Each number is 128 + 24 x the weight over its row's rms, rounded and kept within 0 to 255. Layers, rows and columns count from 0. Numbers have three digits each. The size before them is the row's rms in percent of the matrix's.

# up: layer 5 MLP up, 128x64, rms 0.101, rows 7-73, columns 0-63
# down: layer 5 MLP down (transposed), 128x64, rms 0.0904, rows 7-73, columns 0-63
# gate: layer 5 MLP gate, 128x64, rms 0.11, rows 8-73, columns 0-63
up7 109:112130115151100153102159101134177175115082136123152151127137111145116132137143092074124072134136124139117091141137131120112107144143127120130084135087112125145153153099115165157135075136138152
down7 105:120107095121128141121128119151116118122150090098086120140124135128170120128152092176136128125114134098174129116122127147095096096140131138121149154114151101105147193110190145150154112160090131
gate8 104:089129130130141115138118150126096127115142108095091107138150125147109161119103092102139139167075122107178161114117130125150134131131133128114074084109162174146099140123104151108093127164105109
up8 091:117119120102126148132128139152134117147099132167089110139110100084136147158154123135116134084173100120087083111175104133114127157135105150106138135194096101143104143116154110119152113103146120
down8 087:102091124193155117148153122094121149135141119103129160110093104140126121129087136135125158168129129111133155128129142102148158103158095121163111134081126165125155142134108100136073142134121086
gate9 103:152122092104127104142124144149166160122115106113121150095101154144126118119146143076160193092132114110097160112156164134132132148106101146160074136119119143156133107102156152119104122152116147
up9 101:114120142099136113115150152102114108103139116141106139193122157075129091151097131149149113150131134158159106105154145101095154130172152134132138192133124086141122160144104146139126137116159142
down9 103:119134099134113161157145141134091071106123130121078123118133094122119118123103113111131091150133094171122129105114130098167093093109147122137115106142130113135165140143103130103182134148176167
gate10 089:122076144117123140157146157092131102171158132140110165097121120143113092126112094121147160189170145151162139128126122121122147135133133127097113167128126121127108179155125107115123147138099181
up10 092:129080146148129143153135145121109109165110117154110154159170099152123125143138083107149179160154091151140134100136112131159128139107150122103108129159119143121106182130112132091117132126121190
down10 094:090154126154111189109120130097129125118148175128124116113140157125133130129095160156114131101113092153141128105096089163133163141110115117130136086111075090131108122135100108101119154123178116
gate11 087:150125124091142090150130129105084086121088112156127151135090098127129117147087105137101127144115102122105164104130147130081091139162115117161142167124152110165125136112100110110141080143156140
up11 106:142111117101114127174120130122120103117132099159118143150127122121146157115126083088118144160168082106150167173123120122137136104123120137118131085138139128143098074108112076118152110164103167
down11 102:104170138140163137097153086135152151115170158128146127118136177107127105125119145116120110111112161108150131094153115126152122147132163116144161178124086144089089137165113140114099167127125098
gate12 097:094072091126135124084112129146092119122171145130122103154145113139146114133140132142118118094143137176122138143162132134167111117125110087118107141142074118108162107163128187146088121133132139
up12 094:142119117161114120134172106145122171152099161158152133155131091153102114134137104119148139128127124137129102086124161101170112135153128093154104110104104120129158115104115187105066142135132149
down12 097:113114133082108126104136165122143117106163123111145116110112151094130154133114155109113106126084156142104138168117133113131121153094157142090103148143129123145119124170099114202191132111128126
gate13 093:197150170102121127152162129141124136131120124119086111147108095122147132120094112147121110114156115122165118104071136133158119119103137164154112090113098111124127145126118146163093112160131178
up13 100:116112117168158100115102113133098137153133151167131114172121133082139110130128127169138120161122137109140142089155126124160104183141159139121102114112177156157156095137134144137154143080102140
down13 097:159067145172137122113103136111095111115101151138157156166092118141126113130128132122140118171090135122160155143081125111150110073112119153115126114099119134145133112143168122161101118165132158
gate14 097:130130092133140130142139184125158096126078099148145134113159117100132130113127125077138096157136083133098170135103118090135122127110116135081099138132147163099105154107120120126093077116119130
up14 100:134132140111131141172110166108132131129110111121180097160105127127138155149127116113114126119127110144090147131109143130120138069140154123143151139157135141183128118089140166092151104098139055
down14 099:113143164088155135148121104102140150097144141186171092101108117126120128132122114114134145128154151120095130132130146148183126116113130150130100137122085141146126140184101131131071157160141155
gate15 113:135112134165105112145092146118151133119143082134137158159080144139115129075129099112102120094137118140142122151125128162119147167125099120153107161100148092134161160114181103159121100133108160
up15 115:147163156114170139127148148096161119158143145123138086081136097155115132122085124091143124100093128097097101104185144154118130145116109185139143116129135138117107123128133081153130125156126128
down15 113:114117151093146143126138134152143130146120142162111127096171115120134059173152124170146132143142132127093117115147103095130102162167164169088120130100103156147110103147105132143101158132150128
gate16 097:124086126138086112140135136088130136091140171119113181137160136108087124143173090132153150133119121153154109113101160115144109136084153083130132118107171155076133116148131141131124130114120118
up16 100:189110123117141088155135106125158126147139157101133120128080124125118090122120104121120101155104089093182103127107133081118126125138146122177129149143132133158101116149092142091104130156154114
down16 102:153120157060127119115147114191142130134136147143140148109075128135145122090128128098144157128104074154111170130139171144113122147140116139130098132101149134131113098118142123112078150131121095
gate17 095:124159100156157131131133132161154120137079142158084140124123101102137101102102099159159132125120146159131122130112143085102113143098127141151116122136108195160158104112160133129132148167093157
up17 100:114098120135116160104123124105180107121117155179117085104149154134128119080099175130130141098148136167124099112128134137125097121121091088117122134105135149136147115097146131087149106154076136
down17 101:114145109124123120144140148133135124158107133121153169124128186150151094117105144119127143045153121152092119079158139163113122119096094154174130126162143147138146116138109110122134149136162112
gate18 102:144097125169116123140127165112144143158094174130131164140134126157129135100091090095145107119147109147155164095117134106081100136160135096148134088136111115109111155158141141180096109139137141
up18 099:116126114156139101117153116152090183074148136149097109144128133144096113163120160134091154142092135114135124088165179114106100110102095145088117159136158114148129121111135162121108125112129130
down18 099:173133120122086142130153124142130142103145055139113127127101106137107128140132107114151172147136144132133122129117137113139115147105128175133130115134143161163114137127103101137195127088082180
gate19 103:104126139135134106185102145134101134153127137143164113163102145110070150127083109150136168095094125138138102120117136140113122067139104108135108141132106141142147139085135148181142132123105102
up19 100:119147107165100109126137095130122130105088123110129133119116166149120093119122118145140121134118161089127119108074124142108132129164096161161146089096089069162115166126135151168114136152119147
down19 103:152129137144094146142128130108166118134141154130117144155084142180082145100137105141110132119123133113153125112110083157115137109115154159146096125095142107107132152057165153170105143138103119
gate20 087:143114136096105133134103110084142169108091147129155150139131141148123147125104133112159139119127164139155101156093065102165174131139092116135103126103132092133174116124095147121137085120126105
up20 095:117102097126147147146134142160153167168109089119103147121111118113083137157167107126141101160136145161126150142177137108134100152128144121145158117101104084128111149130122123169121137076115171
down20 095:114116119215118134110082125083156136182151125122172131137089147116112133101106166098090105126118140122153118126121121120106139131117126105129097133139143152127126147113177146117129102161120109
gate21 108:093098131137165126138135137135127098118126135108175103118125133112114139137121133119078134126160158087148096107117131109133111118100063191139113139144149122112133077149134110118124091103077109
up21 104:082159168141114122140122127136146148150110126154142134100144170118100147109110121123098114131097108136123102071148140131140111115161121133144117113151150144106076139116102115130160155069064138
down21 108:090096101062153107110143122155080133160137130138128088115100147139119094179149116164105137151154113110115127106128128127115111125151109149111113150095095146136155090091129133116145100153144101
gate22 100:134118098137119155111150134135110129130137148097136108142106148115102121122175092129120089121167134096110094164145114066084141100116108143117141153081156086150138108159145111131151090157123142
up22 102:154080132128154133090113120143136113130158129155198143151118159182132152168157141155119109160121139103130145144173144125118143117120130069123128104100140138133122104120098172121135136129111098
down22 099:118155137153112138155139159126096136159113174091083172086125102152100136144102135101114129116085135120150126125119151140153158140155093117175125148108122123129122123110154152100095177123139088
gate23 106:149142119129099153130103153154119106116115100158111110125108114094117122110153160103150122133146142179130133112124121157164108126121102113193179086083161139158125139095155152154110094132145124
up23 115:127123142070136127124180100136126075123163134148119148113146141144100153105126115159127110130113114112088098142116152134109080115158141132112111174124129072120097135133110099102088101143105150
down23 112:141187164130144144104168104124141097138147085134136141116122132144108117136135111129158161144107142123094097129124148123095087128207182079137107133114110113131104133136120115145153130149133139
gate24 109:139090072137091095160180132137129121116109134068100105093114138126111190124163128096109113138121113147117127100127112114157137121098149131111107118141116143129147109162123147161128140155155160
up24 107:148143133123145150068178167126156112131135116149116110108141153145114126107128136065132087100114094142139110152104094117106120086164141136132127135159154131115168156137120130133145074128096128
down24 101:078172194120133130176102100098117126150147143128120127148155121115172157126111102124123135157155138086126134099138122140133157151144135114144169103127135158095092152131123139105158133083143121
gate25 093:142130131129160101122134087074122140149132148135132138152152138103085105138146144145116124141124127090192147156151162126100148162082163145137090150148105128144138136090107152110123144093158153
up25 105:138143156139162070116079099108144108113135117066160107122160113104152134157105116182089121135116104113128115160152094126114136114105102135152137113102145118127140102118089134115128100120166121
down25 104:123129109114096132104113144136143134117124135144163170133143148137159132153075105087121132107108168163130078121168137103133111103115128108100153192146140175074147143118146147125114114135116131
gate26 107:148139130150088148129136160150147119098092114124099135145133117096110146109113073090161102138106129145187088142084103157074117168117123112132137120133143147102126126108163097126149124116112114
up26 112:176135143122154148117097097120126140137133153166086095139133128182117108128130098186162150134117118150124141116132134129129093126102129114123145101106178128124138096174136112137152151135164073
down26 108:140159110096118116119147120158114133088163139123121058121116115169130072109091166122158120085141119128095123126076137134117136148109117135124137125088139130124139121113104132128147121155189108
gate27 100:184141142127110107145142127094125086121100105140136134147095123104147148092144096105136133145115132090129105144101120137111125127125150189117095116136106155101118160152135122134171110130115205
up27 097:109140149133092102180147121136071115115111119133130170076126148088128149122133175128136111107095154112112124103139138133176145167119146089135133150142071130114150134150133159141129142123105153
down27 101:165127149149084145120121117090155104130132170126124135121137114112133168100129131163121127134091109122092163108108095126078112083140113127162153043151149141123131129137117123110122095137131122
gate28 096:101108154150136122129151151112118118194135137152133102133098104130110178140114100112106154168127172131123109175110120129141127130146085111136066129116163084096134136127114126107095127143109107
up28 089:073155161105142168114152108097143125147175120146149128118096119150148123156140095107122116191140129127136147123101112166142158104140135144129101126111152102094122127143122112102155138109070096
down28 098:136117153067098181123111099109080122130136143135117122129144154130124164129089121145145119123127148139146114125108105133158144163123117164121130111124154107105139101102032108141116116125145119
gate29 104:118124082132125127132149115152165126121097122124107150104158108124129165121130059115128148133132130070084128092163133129146141150129105167138132108105159068132092122170128133134140132090131120
up29 103:105108102111105150130095148168173096119150135132143109138122083180143140123102109146131109085134121065186144104132135104148112157116127143154168121123138119132157130109116152149133120143168125
down29 104:158111104166101145136147112114117151145168115138138111124112134114133065124122108133119095149128146107152069101171161163139120121129122093126100113179136133103132143137146146090075095113136128
gate30 099:138096086142091150106169145096117145149144101093103133158108163115076083138127112117147139134110119145124130135128105095097109095143129098114101151153123186100135134153139096166122126145103123
up30 095:135121155173105096157101117112149115160148121125114144125113119085147096105087130119108118109124142115120123115106156143142126117137100146099106138093161159141146169167115150099168122149054122
down30 098:150168087110137106127137085116128147131175117116094065129136139144152078103141126125141130118151118126143135122156157168066134132125146108170144159140147159114086141152140132147154109118134130
gate31 088:132080109095111112112135092112117142178110150091136131103153136111113134131119112107152144115103104128191101113086118166144119139125090089148104089152115119105095113132087146141157136113141151
up31 097:119134126122112154065102140139116119076088126166125145146084120130175127100139179120115112124118131111158146130102144133097144114114105110124130170165146149165102107122154140151145148120155169
down31 096:105115127156138120120127146148172141102138117148094102122147101136101160124157090140106112149116081129101131151167098090106132073117139137133138139130109122184138166133184114152165141152132132
gate32 089:071150107139108103174090118177119164110138131122141147067139135132114138186106096098152150104124096134112112126132117130128167135130122126185111145134174121118121135120117135159126115123144109
up32 093:107129105124124121188137113178109135113175123113144190101136117162140120173139124127132117128158077112136129095091098153118172138119120087150117117142119122107103128108104136120140088128155143
down32 099:131123106024125134127169095122141130126122143150167127101110142170126094118118126106142131125137136136148114097131103135153136108125148110123098112147154129097109130144053143127137115100139128
gate33 094:093129127118109114133078170159122141166126151099126139134171143144121194118083129144127170102151130098154082142123115110157159149112139105138132149089109116121099152140105164116133138140106121
up33 096:190129126098103111100121142091095172102145138115107148135133166148124103136118116116103148132107127114079103112115094171099152125117088123148158151155121147125091086162109158118121127153121117
down33 099:141128091042155166122163122099143097148125111180137125127143122119112142121117130145114094128091172121138130130149106125152148131149077107140141136147137163087110109125101130108108137148161131
gate34 101:120136094152088073155135114149117124119163084154162099136125109109125128100102126125152134133093111118119149137143089162102156128125066133108132143124144171156099156157120116114135081136155119
up34 096:118171176103115125156158130155104127102157119080081147143134142091158156141142169141155126118154108124135106123129109162173128090139115118110152156113130133149113077116109118148168159123129122
down34 100:084088097128116149136137113163108091129110136109111157113145125141138147121116155143139089080163157100095139097110153097156139090096136141129141144094098125185147140150103149139169128117132117
gate35 100:071155121137101129153158133117095145160145133075187154128111128122121138173095131127118124154132111112091155125121159145158117120135145094096147155138107169165134140157118140105096144131137098
up35 097:099155125139159149120152124111107152140174115092109119104126135140129178105125160148122115145070082115129120134152106185144138081117081130140139116148120132148119144158112123119149111108091087
down35 098:167127122133108140155119122162171122130100150127099150106147093143142121100103116128147102110125150150143100147159105135106126145150118157124159201114138122090173145138156191113114152126137110
gate36 103:155091149119134093119139123182136154109111132105158122141145126120119105073148099112144132102081117141149121144137090091121158151156090119106121076140161118150111145103143137081127118127162111
up36 103:117083143112123109119120115156098119149116153094102078195137114138141115176110150104137077165151136135151157118127158115120122104144112127103106175120121178117113127109135141124106097139111137
down36 107:105119120114109165140110143107135115141186083123121176114110113136100179103156098132114145126167135114127105134122117137142153137155109128070175150141101133115140105159117139126132118124156188
gate37 100:101150090138080090102135137140123154157086114134146144144133137163084130119141136161122162158087145117135104146107075142114145152138088152163119127089129141123110156120138133107108077130109146
up37 102:142112117147109094113145103118157112176115096086142122136102157100162163089166165172110141113132156120085149140134124112103130104088126132131133116107104177144122143120140134078110102145142140
down37 098:182144144111119079092148137149151128121171107136141139127123150181119135095185157163115157126112099121121115142145119143112142110155120128163163134165120166106118122147158106125117087148154122
gate38 108:110145128155109143131141138116160131149129117116141066117120132109144083134165123146123179153108098112113095137105143114108099132120064166165142106132097096122114134098168142155135098097109128
up38 112:127120100112163106130160147081146127123159116117142128141142103130096130118150133130096140111106111125087078133160121132106129165123089135093122161066133106167079122123162134135134136087131162
down38 107:159149121086161120118142098144119180137102154122135098139128137129137113115133107117090145097145130112132123069119085167127168089148144108140133109104160127148073121175122144122104144161118133
gate39 120:155092129154109122143147114128119089133118166111081147133136134110093125106104113153114128111160127096105096172094119117078165127129111133104117131139153116162178138139161105144152114186117117
up39 115:146147108145103158137133104107133103136072127125166129111150149139091111118143123146116127118141129135104140150142169115126121103099166156162135140165142165164112133081085179079092129133134135
down39 111:138114098182100101141135114130138139179089150117074131096129140111104118150100118151104181136110124171120125157135138133121111161111096164156170136110139154124131145118120116126169150147092130
gate40 093:138168110148120111148114118100117163145111136168149138095138145114113117161150155135113100121125086122139121115125144160147121195119098128122042145077137149130107114106123106128107134106124108
up40 100:136115129116151164078086096094140111101149145114140122099099132122117155124083132146152159124094133139135126110145124132112154096122146140151185142118104158129130159096114108138110200114144104
down40 099:137102094108162144098123135157151099081164123152113137119101130157127135135144124122139089087161136120122094120102169124123147140128141149106092137126078124138124203155144108127087131127098139
gate41 091:135139119138144190166172119076109171154162139116085144114122151074111128120119118097145126088121141159111126101109134117140099152142108134139105119094163111132100104128105101097120123127160129
up41 090:168150124155126141175154092121117166140177116080136133110172085114128141119123104128128145091124116146106091126159130097107150168145144106116127086135137100134135128108125125169147108134124078
down41 094:151140112116139150106155078153128183145176113142151133125116137101136064099110107167144157121155099172137128116127096106138130135138087105151140101128127078101115134107099153114132118133116126
gate42 098:189133133121161123116118119145157125133121128144161150091128129074096140148164106118162129151152120077095132087148167141141114134114142137139108133132137114134084084131171134132147141162093101
up42 106:159148103112104112151140167151124137153194111120117149111126180127141135127125164137149100101138139168126111102102120150127082099152144127185101158158116136100163126129099127144126133122168123
down42 098:126091152213092145100141118139144095099123140167117144141148155155120142152114085132111173102140138118128124143110124087114121117112109152172154115131107139120153148157106141108092158127133130
gate43 102:098159139121129121124145130147173085127114158153092124151106131122206117124140085119132133105173156122157077102128149091148133116131140120132112084138160102102115122155133122152135131130109097
up43 105:148158167162149134174137127170145106146114114079126140182161119130112116153099133106103149116129118150147126132121171122117096057109170103144125133105149120123122154135116129134156158135112152
down43 104:132136178174130121105140137143148118179137140171139146129169133101168121165110161096125116163131133120100147126138147097119152167120139115104078124138109086117087124166118153147124132147098116
gate44 105:122105123155096113139152134152143167135122109113121167199106144128157186130145154111103145126104087143157107142120127074112155122101125113139161110110151122097173138118120148149162123136130112
up44 100:122102151104136108129107172108126152078169163118137073124103105151137095121152084130151127141130165121137129155153142141135154136104146110155118172130108099155119100131141187141107137142155109
down44 101:120121090160150097162117164102140108101135136079142093127146107133093157128150128079142113143154150122131137090130153168151111174160107131131101158124118115168153109099102130133131161102155115
gate45 097:176131183142127112147153141122156179132104101145176147176113128113134115151095108125130119128132169128125130130131151087080153116178128121091118137120135106134147171160122162106138118139131141
up45 094:133117121138137118147126117113132167132111137114074135114119133093149134066110145078106152120100116122101152095127119079154131161085099126130139149126144151117161149115155133142157158078166145
down45 097:143113120126128120160148087160130105126109132161107124145152127141111112100125136130190103088119147120120110135104143130134102131170120125138081116135184118120151185071171136127113085125140124
gate46 091:114170136120131109170112141111144110153160117084159130153108118098108135179095125146123132098162156115098100102108099147111114117110146174150153121159095143124143125165152106143174155112143121
up46 095:125123088142145132150106123141130152182123092142122128152092142121146100111151147151151070126076120121143116145085132167129095075147127135104122159124144123122176144116082108135112122156116117
down46 094:132104124132084092159121137112116114143125150131147089142130089143149097162121122143105099124156101134104125175131120136165140142104098139166138167133129180110147127135132130199098120149168122
gate47 097:102095153124093114134131177115153074145098118148128097180144121133163119168129122136100107101108149114148118138106100107087165154142115163127129138095166122117122132112167131170152123144125145
up47 096:093129128134131152154139126108134155148145162171116124128161183129148168089124140086119104147140140143089142117184160117153135095127149078132129120119139110110107106106095168132103156112129106
down47 090:132104134153134106137120113121120088192104099161134097117089110099141131132086152119126134149120133112110138124060135165120122095138092131129113124124123138078111153104129142135064137134166127
gate48 097:157152127145082089101127076125148132136122097105148174120121145131129117117112106095152113191123117080120116125161089140159124145156111173142133108123110145133126135153105152136121081122111102
up48 095:160118086148145098121093127104154101121157172131160157149134117121142108146098128127144120143137131133141085112165166122157145084128093132092130105169070138155128097096138147142157152117128126
down48 100:132148081131129084152108149113130111101129137134112145134116105119099087129124101122151141117100102150121093136102127143135195169133120181140156069114097153130176148136105133123120127145158127
gate49 097:156115095153096149158110096148114075118135120112165114154119105134124122133093143101121149178115121127146173076111117077124117122132136153120140168077149165103104145158142121133122119129147121
up49 095:117144120156156110137113102074125122147166128117138167150160177110140126157167162126131128127165149089121096145111125122129097081131136097114173141101157090124147141110135139116114087118094141
down49 097:104148130114154124112152111163108109143084124121202148098163126152162161124109161106187132121163103116113148125118162108124145155094150156128151133097122097130096134124131120121156117154127147
gate50 109:139123126145112148160155149151132088096125099143093156171116076134111145089111102089142159155145139128150120101153131098107108140101137136105102151120138120125140197173145101100117115127137119
up50 102:132137098139112144148113156094109130170129150116054105131087130099110119126135149128118142156132146189122129078141070134101128153131124105126116144091110134092122129098145085138120127119124151
down50 100:122138113086130157130134068126116090137120172090096116125122128152129126153129122136107105138105075158142150134135088168130135124116163096115176108165078089120115109152133150133119152129144112
gate51 095:133134128129094063124109142116155158094141154110128172111099108132069098112072123110133158117103138102162125171113131114121112128146102146166126119149135140111123129146141122144128157101135073
up51 094:108121145110126136165111163139132105133184127073087090150106131129093125154133132114116135143138120154149114149106147125154148140151099098121108121106157158153109128121181142146171145183139155
down51 097:151147132094103114128153113123087133112077108139094138154158160167128111126066129141147151127102118143087140128147126132125164076136138130130124108139132132150122131083163153132184150099141116
gate52 094:112173111094134132134122177086134153143142089100117138138190120123107149143118116106130146106103103126122125146108157121162189128147065153155104131125121122139124106137136128150151141141162091
up52 100:088126127129143152108136128098124115121156185110126093127121157156130176120140130117100153106137138127115121123170154135115126170107122157095180138155101138166150092119153181141149115129169132
down52 100:127121146196105097152162163147113131115116117118136130124109106075122166135098109145151145172142120121174110112123094114122126134142152123122162129097135126101131156134190097113165141135110156
gate53 097:088111155162121147136120125082082148152147139135140129158155121122091122124176124142111164152132139131123138072148138120098120118158113062118112105105110136112151096098112160141085144137124137
up53 094:131124142106127105094133113125130083145135105105092154121133117092127120153139164129090135126114146116097142147104121153108145184106164138160166155091103110159102164109116096138132191138149125
down53 098:171132152175153144123140097110182129110139090174099110120107086178121117096110127112152146100135146103140119123135155144098144087154137122154135124126120153140116154095170126098097116132120114
gate54 094:112139107160109096129122152165143086185102145122091128140131114120119141136150088130144125173161125161143123104103106159103148099120142117170112118151105124150145142108117137117134131180110188
up54 098:171147132147127103109116137125132142131119160124138113169082123141121146117112152133134092152132159129067112137121159109143148138154109127127128118177114110064144166122121111120106163143062145
down54 100:160122135074114085116127148170121140150145124119115127168101100136109180128154116155141124103158150105123118089140130129092127124128145109139082144146101098075140126117148089105105148116083121
gate55 110:150109146134101072113146101143143096147130103126132153111108085092166152122106110127182105105131131118103135090148157111121166164151133162095113138124143111137098114138142182135117108110150157
up55 101:138150081150097116095128146122136115095130125069124149132134086152103183148139134148164122135097066138151104124138157104133159121132114096123105117146140088122124136133120150156143104146088106
down55 099:075089107111129122146151171095113126125124112129163145115117150147116145113140152132096120116151092125114094133134158159174162154108096129150155104190119132133093134142119145070119124107116128
gate56 087:109132134133127130119148107132135093097127094095090156133176174111140155145134136121187104090081086139142109119124152103120113105157137081138102111146098165110171123157119121136110122140132125
up56 095:106154075141109139082100143145120139128098127148123139148105121160206114132130144120125146109127133111141164104161129147152142120119130115145147084130159151116109140104124112098141120095059149
down56 095:148105131172115127167098104115100095135102127138088144106168129102092148136137155145147111116150123083117113087148107116092082109117165112157145145151116110146146146149122133106161131179140106
gate57 075:162129053137117106092130126140165117123152135132142091146115126166101148110128152149134107101136119147121087140163105142154076169138102148144090111133122139115145109183131129157121116101132147
up57 078:133129134115124120124070119122169113071154163141091114147137128125113117124129125128110121138112148139133189134125081140136084117100136075123114178147138132122135102139112122142140118111057143
down57 082:143138114141126091139086137110147143124093088102127196138128119144133127130108119133117131126160155112140145121119151131108125089130132158134132111073185128133079151071107114144168105107129151
gate58 100:123148098154087132134128111122117103141145088144170131118123130058084171138158101127115119102121103152121114100165134171128173139148123110096135096129118085144105109122110136125117165147115145
up58 095:158123097165089140124109130084082109157130120148127110121145131129130157141134101102151133104121158154103113139133100068089129140155135089115140137136159129149090136132156156139118164122190142
down58 098:118160138177139146123109137060110142128152107103142118083133119121109158149149157177138147124143125117094120104138094150133173123121138122128105134140098149086078132119140118176089140127127150
gate59 099:077157118163127155112102113147158167100124113094137152132135095132110132125147134102127151135122109108176125131155126150137095131151094116119124102052133117141109110138113124117140059123102106
up59 094:141156136123142166139120160132099121137145144113127119091160109127098151189132131130117116122118107099158123112121127140173137126084166083134145140095146154100148159169080140116128176134136093
down59 096:096165101120101171136113077128142125141095131145116155107113175100141105194111094118148120171131144141107132131151110128118111104086150137116123151154162098119128131168128154150158125114103137
gate60 093:111126117194126144085135125125126141165131093099168134157132113125167127105081144127085150159101158069116119146105165164130123120128132157155117142143121129135138155128146143103121144163096133
up60 095:138096166140139102166082131104121105133177103129113119105103115118139154167142095088077094145138148123136117132111129122103153116133172082108130149120168166134120133155143119145117141124089158
down60 097:105110109064114084095158104124114148157125133130114084150115150143110121127139125126119128124183158116181127128128097126116122114129132144157099151134099129140097123113106098069149107114099164
gate61 094:161131108112093157116114142086127129144106117142105167104153146122160139146096152121128166102152161144154114082083072120143160163120129154107130130147133155153120090117164103156103117124130111
up61 101:150128169118155118183177137129128161122160165133099140161099102100165115152093113091168133089109117134140141147123113154106134160103078121100142137121103139143159137129125128111172138132119136
down61 100:115115153092139104112130125142081154070118121149136144072082143161103130112116108110166112149125164162155118143156134110145131077125174133136103154132124103100140126115153111146154117132134154
gate62 091:069092147144099151113122090095139137100116135146139144141160136144105122108138109157128153136160097180161118134088139111116167149121125137162108119173143122179155131158150143136132147142153150
up62 097:109156129145127145105108131096132143122125123106125139157110093095149146130145061102098147165131144149061121119114118106103070176135161138112138138119121147136136115161121103099123112143083122
down62 095:164095130164122140118096135068121150139115119137148106136134098133112148158103155084123124111107184111098127186115176127073124124119108129138109118173131145109144142159109134119115137140107124
gate63 104:156111125148104126133158155117134127140151129155130126108109111124087143081146121091077153178138134107149123166149123150114162119120094108137120109085130147147125160136148135105088162091126073
up63 103:145079169096103133110150137108174129106125145136122176124133112092110118087117136124139137114118142112107134156132057151135137144118149121161133122150100128170110158111120164168138160105105104
down63 107:161107136171117123159154152089108117142136143095144133136140101064108130113103121110072148155165120103112128115159183125130136165127117144118137083107163121118130116100090128151098131123119125
gate64 094:119097133122138151141130111136106140127107078098132177145113068094120135186140142096128137176128154152087142129113170134126154129120143104135074135133129088140127151123109119136092096114117121
up64 095:175143083123150144114116124087116099138113140156124094139122127144188117124148110140108107095154153142133144080099089107122125097087148147109147102113117136126136075114130154129131123138166171
down64 092:188116116207120151133153120143125125127108112139124113127094133083133116182137114115152117134139129135116119131147141114072135095128158116154128089114091099118156124107153121115125124182109126
gate65 109:168132141150132112145149106126127163150090146130119145143118123113131160107127121110110161126120125180139080126199127115095110180142133144122129122132132111137180158104131127142129089090080139
up65 103:142102135091131088126123119099145131154122154166140169079111106148095111122139092153098180157123090116146098140139144117129073145142155144110103122126125113149126093100100153144099125101155133
down65 106:110125127115173131155132128103151130138140125102154142118184112165133133120161099157110114132077150112140115128164167195117092152127110165119149129127113114133138129133155182108120136144111086
gate66 098:124128109121174122158099101169122145126148136108112133175134098118146139168117125130075157122115115132184138127169086138116099147127132113106092101098126114112114128099144120114110096108097180
up66 103:100122157126093071112069116108126166147114122121135152133107127140139076166105139152109104103123157133203141121125109098128125130134131132103162115081110132131149132105130117157142111109145105
down66 104:099144157115135146094155140120103099107159138127183136113156121134123181122101080113184110136140095116133121164114133130138132171122166117136100166126144120104082151109153138103147119097119131
gate67 093:108100115100121114143104127080081142113156133126160117118128093130123144175099145135123140136159115151114144096100118085149131143153087153150079123099124144153156151141102120087124086102099114
up67 099:116123105141124098134179113120160159120122164145097147144088092128139154152119106113117129132121113085129157122109174121144156146151075129144075111139124156096136117100134163086117117153096140
down67 094:114137142053111113142076142138076130143118141107173131093153158124094137134119141133092077119158107145118134113126148170146112171102097132142114128103137122112118119123085123143134122113111102
gate68 103:172128123142134108131157130159133143165129105123113111161110099105081128151080119138112136114120117107103108103158125170127153183096102159115149130162118104157119138099157179141162145128122147
up68 104:114136147128165098186126146168129147145159132133151139130107104133107095101138135103119118166086136185137113123110151094141109154097111141173171140151155150127128109097108150146138160140139160
down68 107:149134149149087165179113144175143148145109144131137108159163124124110077163153093130139141132120155135124114105088101127154128141111123106127122143111141096128149108087127121088096166087158144
gate69 106:110160061154133106141127088108124090094105138090093151128147130101101156135104078121147141146131128114176101127160138121116097127176125127154120145119148093128093173108143135127123127132138131
up69 112:138125108130124163073127078106110101098121109130163116126135150161122120139083107147114130082113091144111118133150100137110097110110108123154139146146170122115098125127088134124151080152182137
down69 112:142112134104096177129112136094115156127116137129174135108152093163139153107124142094122097134108128151107084101121123150126096136128137081120119154132152108074154097126078094152098101108122136
gate70 102:125130112156081115131146084111178083117090091093126107146127097061122126157090141128155143159126128101130122146128133134130101135140144113120112104115105132160096144137152116161153113139139084
up70 107:116115170149158103170149142155109122121127150096145160155118116149164114101093149125174119170162127162135133128112151100131124112144124103103139156101120117147174146138112139131114130076071112
down70 108:158133175120137060160113103173123132108127129134157126134125120138113097141131097118172123161153103143161100092113157060101121099123112150120109116139139126132143124092161153139138143114109111
gate71 111:107150122134141138152166112183131121105109118136107160162187120094111159112101112117145140131165147122114115135101102130114141151106139153119133088097153161112163121134191156164148104136125140
up71 109:151130122119070118137096073119142146105145136115090110111105119132134135097136143150140115088127099106125133105104133132081132116135090194100143118109133127146113082135124097147095134085142094
down71 107:135137143141132117142134082104093153097149104143165059104133121130092131125102127124123135121107155104100177103151136105112159164103135118137101113132114105133145107077126079126147084115137138
gate72 116:147107151156123079136108161085162145107093139118123144095140154113098132113129077126107177117138141126108150130129112130130133123150089155159096095103123147163148139127157165116119154125162082
up72 110:133109063116082118128126132136125117068112158103114136112165150123139148144180140086114127122146090116111142098127105156118128131122147123067143082122103149146113139150174123147125126127111143
down72 108:112098133102157099127124165083122122153112123152106117135111155105097159118149140101136137108140126108147158098131100169137145162092127143149147136125134166112103068171087088148093142122126133
gate73 118:179140105148144123181115127153156142110113130126102136210139108110131138119104126143184135140128183123138133162121137117124125135113099126131120104139143088117158139180158145122151105114134109
up73 109:126145114095138163160137146115154090106115057148151147126119115118156129138150130163126130155172130116158139113088145140184115119111151146129138108108096098119104153136125114091143105172135163
down73 110:120150108157167143124127186130117166154134143137159133137138139088116124143160107158111117137063145096160131156101114162128114142117145139109134146157093118138129122182119154120118127151089083